{
  "n_layer": 9,
  "d_model": 192,
  "n_head": 6,
  "n_kv_head": 2,
  "head_dim": 32,
  "d_mlp": 768,
  "vocab_size": 4096,
  "activation": "gelu",
  "norm": "rmsnorm",
  "norm_place": "pre",
  "norm_eps": 1e-05,
  "positions": "rope",
  "rope_base": 2070.0,
  "rope_fraction": 0.25,
  "qk_norm": false,
  "attn_scale": 0.177,
  "bias": "all",
  "tie_embeddings": true,
  "parallel_block": true,
  "init": "normal",
  "init_std_qkv": 0.0297,
  "init_std_o": 0.0,
  "init_std_up": 0.0297,
  "init_std_down": 0.0,
  "optimizer": "cautious_adamw",
  "lr": 0.000885,
  "lr_mult_o": 0.704,
  "beta1": 0.9,
  "beta2": 0.98,
  "lr_head": 0.00525,
  "grad_clip": 1.0,
  "warmup_steps": 287,
  "schedule": "wsd",
  "decay_fraction": 0.844,
  "decay_shape": "square",
  "final_lr_fraction": 0.0,
  "batch_tokens": [8192, 16384],
  "seq_len": 512,
  "doc_mask": true,
  "z_loss": 0.0001,
  "train_tokens": 127600000,
  "steps": 11216,
  "dataset": "wikipedia_en"
}
Each number is 128 + 32 x the weight over its row's rms, rounded and kept within 0 to 255. Layers, rows and columns count from 0. Numbers have three digits each. The size before them is the row's rms in percent of the matrix's.

# o: layer 4 attention output (transposed), 192x192, rms 0.0348, rows 117-127,149-159,180-191, columns 144-191
# v: layer 4 attention value, 64x192, rms 0.0439, rows 53-63, columns 144-191
# up: layer 4 MLP up, 768x192, rms 0.071, rows 0-3, columns 144-191
# down: layer 4 MLP down (transposed), 768x192, rms 0.0616, rows 0-2, columns 144-191
o180 109:111127155124128123123147139134054143122159130143153122126143143109209147162074096116140106116136136119117090083143089149181144099145106108141109
v53 102:090103130148123123126059079157200152138156134111070130104118139161080125160096073096106087101130113095086148087188129174143107146136133090153187
o117 091:120118121121138123108099102118101172126158163136148075120146132112157060101079089110152137152096058153126170138148123102129214133146198176101100
o149 110:148093173110159157078130098124120107141069096093111117167148138128112115128114104129115138139184169096088071144147075179088110133121134069137163
o181 094:195128100134111086121125132153136091154122082129100098154082094118089100087085130162094064141136162146127143109062118152157124190103074148117115
v54 100:163116145142106110102170147154135162081170119097152137171124162088122106132158088102134202154173119091134135113134087121137183104179128193107103
o118 085:131043079092103125117115119087127171134112139189089144127111089173077154145063106097107115157151147095188107153197122166129126154113084152151165
o150 095:107164140146138098090090123155155124109152166124161157172105102132115098157111211131173143133125099124142161208129098120072109134084202091108099
o182 101:131056169090138110069121117146117152138178116157143175160160087149154121139054120118150189082135148121141171119152156124176090157133099122160165
v55 096:102166144097135105143130113122075122073075118093157112142123146069119154173142129074075119077096094107126149073180125165142100074121131125158166
o119 084:115161159080100132138147125098141094152099146128143090113145145173095190159118156204122159135156155132132141164116188095084126153118117156114143
o151 099:145106095129144176102120158141142099128162115120176117186134127084120093156104184125154111165160094065173104164088105149130151110023120107168081
o183 095:110165171123111111102101092109217137088142126139129134135107170122118107086178152138164142145138138114091104189107065099117128157096096120186079
v56 103:118098132129147139106118190103172076083119104134140145125117136099118114108117117121125152173121143153109122149100093133146136071128127102122091
o120 118:171163141120141132170107184197100094158170128119137175156116120108133114146179108152127105121092206103147087096087117107197129149122076107158073
o152 093:124149186118115130124152100127138103121188117138095166143197122081144055060198105158123181116106156172135092128108175125150170120212149102087173
o184 088:132173092148109111076129069149076111079108128123125171120145108166087084083186123134064099120124136134145111121172149129149145207184167164082163
v57 110:116127171111145143058074160143103172165138130129126132119163059187149118184096152194067148122136104121159124137130155154089150201145142098133134
o121 098:104136117158175114127123155120155135143095105109097051092165129155102166140111116104124147137170112230086137148087132123073098119088161172142197
o153 093:138099122088154154086143150096214158105117091113164088133111123150162155196090090099121121178125143138181076135201153139068125091100143103081091
o185 112:165138157113120088156103143156120100142198102131080162064105111156143140117129136095128128091091181162124163141067124070132162050060106119134098
v58 096:209110135177142155108123129146101070149121142122132114155138195133064205109146152193123113136122136075071082096130127078122105141139097113099095
o122 092:132145076159162094095169070127153115087125172106119176150139181135123087129100116101136143160069141140140136102134172142128152139100097062140070
o154 093:103116140165220135130092139103127142162179151174135176148120132093104048100117116109140087107134177143100143116071085139149135121173084155140090
o186 100:084107141112169108117171156065142146165141154091210092151144135133142151118122139092134164088125096154189166085121159101144165140148135153147179
v59 101:111148180135079133126128166110170144141108107163117116126106121132072121103115160160147139090096167123108136077159190112149127187125128132110138
o123 091:143139102133146161112105091148136174032124140105108123150174161116096106118122138103114136129148068181130142151089122203157143111095100082087140
o155 101:124108100160175095096141114147138189175094172132168159145152113157109131121123112147101116079131157181072127068086151085123111127194125185073160
o187 099:159118119129123146142116178168127140142103187121146078122168120097150174139134181104080077164118121172120124154096089131091161079095140110123155
v60 107:119117163174104108171081119113148123161144111081116180104040099146128117106139129073111132153116118165093156111094144096157159191163066164148134
o124 096:151121129108117129183162149142081125159154143122104152088163086089127142169161153149136097162110151163106097090127113100156173170126112116128147
o156 102:122124094117136163104145153158134117088110170103118093141139115074168139084166130110155188138167128105164122170160152130133156129140136131103111
o188 106:102139051099126123040121102125118121061060152119074117151139122147064118147113157167106113120116095103144115136174079160141146128173157153079092
v61 105:163108131102098160103172136145135107151077105134165118073108082212167128063103161172039140139123115143127124130153153155109193090083130215115090
o125 093:133119173173142150141120173108179120144195109060107172160134094075122151101162094106137140128148108140096122143114160138162083218088079101182112
o157 104:118118129030052078131113136137143107143184085094063109094192117193125167144171176060138116144127133143113137152137106057098175112170139124129155
o189 098:128110081137108159080090056090166122059143119116112131164165096073165120141097073123164183117110109153093112151106137111082139163132138098117096
v62 116:124163176088145124144073120077164140165072133108158169125101147204155151154122159124177166114109159158182184156067078140136137103165119135119152
o126 096:168095163081096118152096157178083100153203103151117145088167098126165105164118093190117067100111128154111134119090208117171099141070113088160123
o158 121:089112122161177166114160153107177143133106137117118099128172162079141113104114154123179182129130154107115081149174113163101104130139113134098103
o190 097:164165067113127171127118123140081082112115123104079080064128114135070195166122126103070091166117090102077104146160160174090117117080145149149165
v63 109:145191155101082144110162092142168171089116078113172127118155163165082175094101110101207209138117125194108105116134100192111157148125124167173161
o127 091:163143154148149143114175100175162090114208163138131125161112083107155150134133147152141153112106152111102153072027107084129094174112067099139145
o159 110:144129105053114096147175129080105132095128109101095082095056106164098182099118058095130113168164088197129100153159142061122137146158112139156107
o191 100:118132093146167102181165128118069097175076108117148087095107119145070143120108099126046197122149129116156161114137172141145068096154119150160141
up0 099:111117164140106102118099151085113158154114121112069147134065107117114106155182180143143118095161194128124118172125156113133151086187194149141124
down0 105:134117113160125176167138185135096074110114150159167109087185102198079094113084106161120157146127125197132164126170081163140172164101127105142059
up1 104:075151153140138112117133129148147141118150158133131141122130075188125115161098134139121143189117147115065215163130081142160147103121122140127146
down1 103:162130133108123117105094117069097086146106073128064051096167125153097101162108112127157121133112135121182151111156177130115106111139121103048077
up2 103:139137089080164093083166126110114080148161172139116130115124088121239152140088137113116110120170181132122195151171112060138061113112220159136133
down2 100:093144119082167115134137077196146120119090060094180146227129109123102159093152124133103098092169159125092096096166119145092167134139111106052147
up3 098:099122124115143047133149158112105110172151178128126149149139158148130191129110127167145100079166163069135124083197123165145114134139208139133126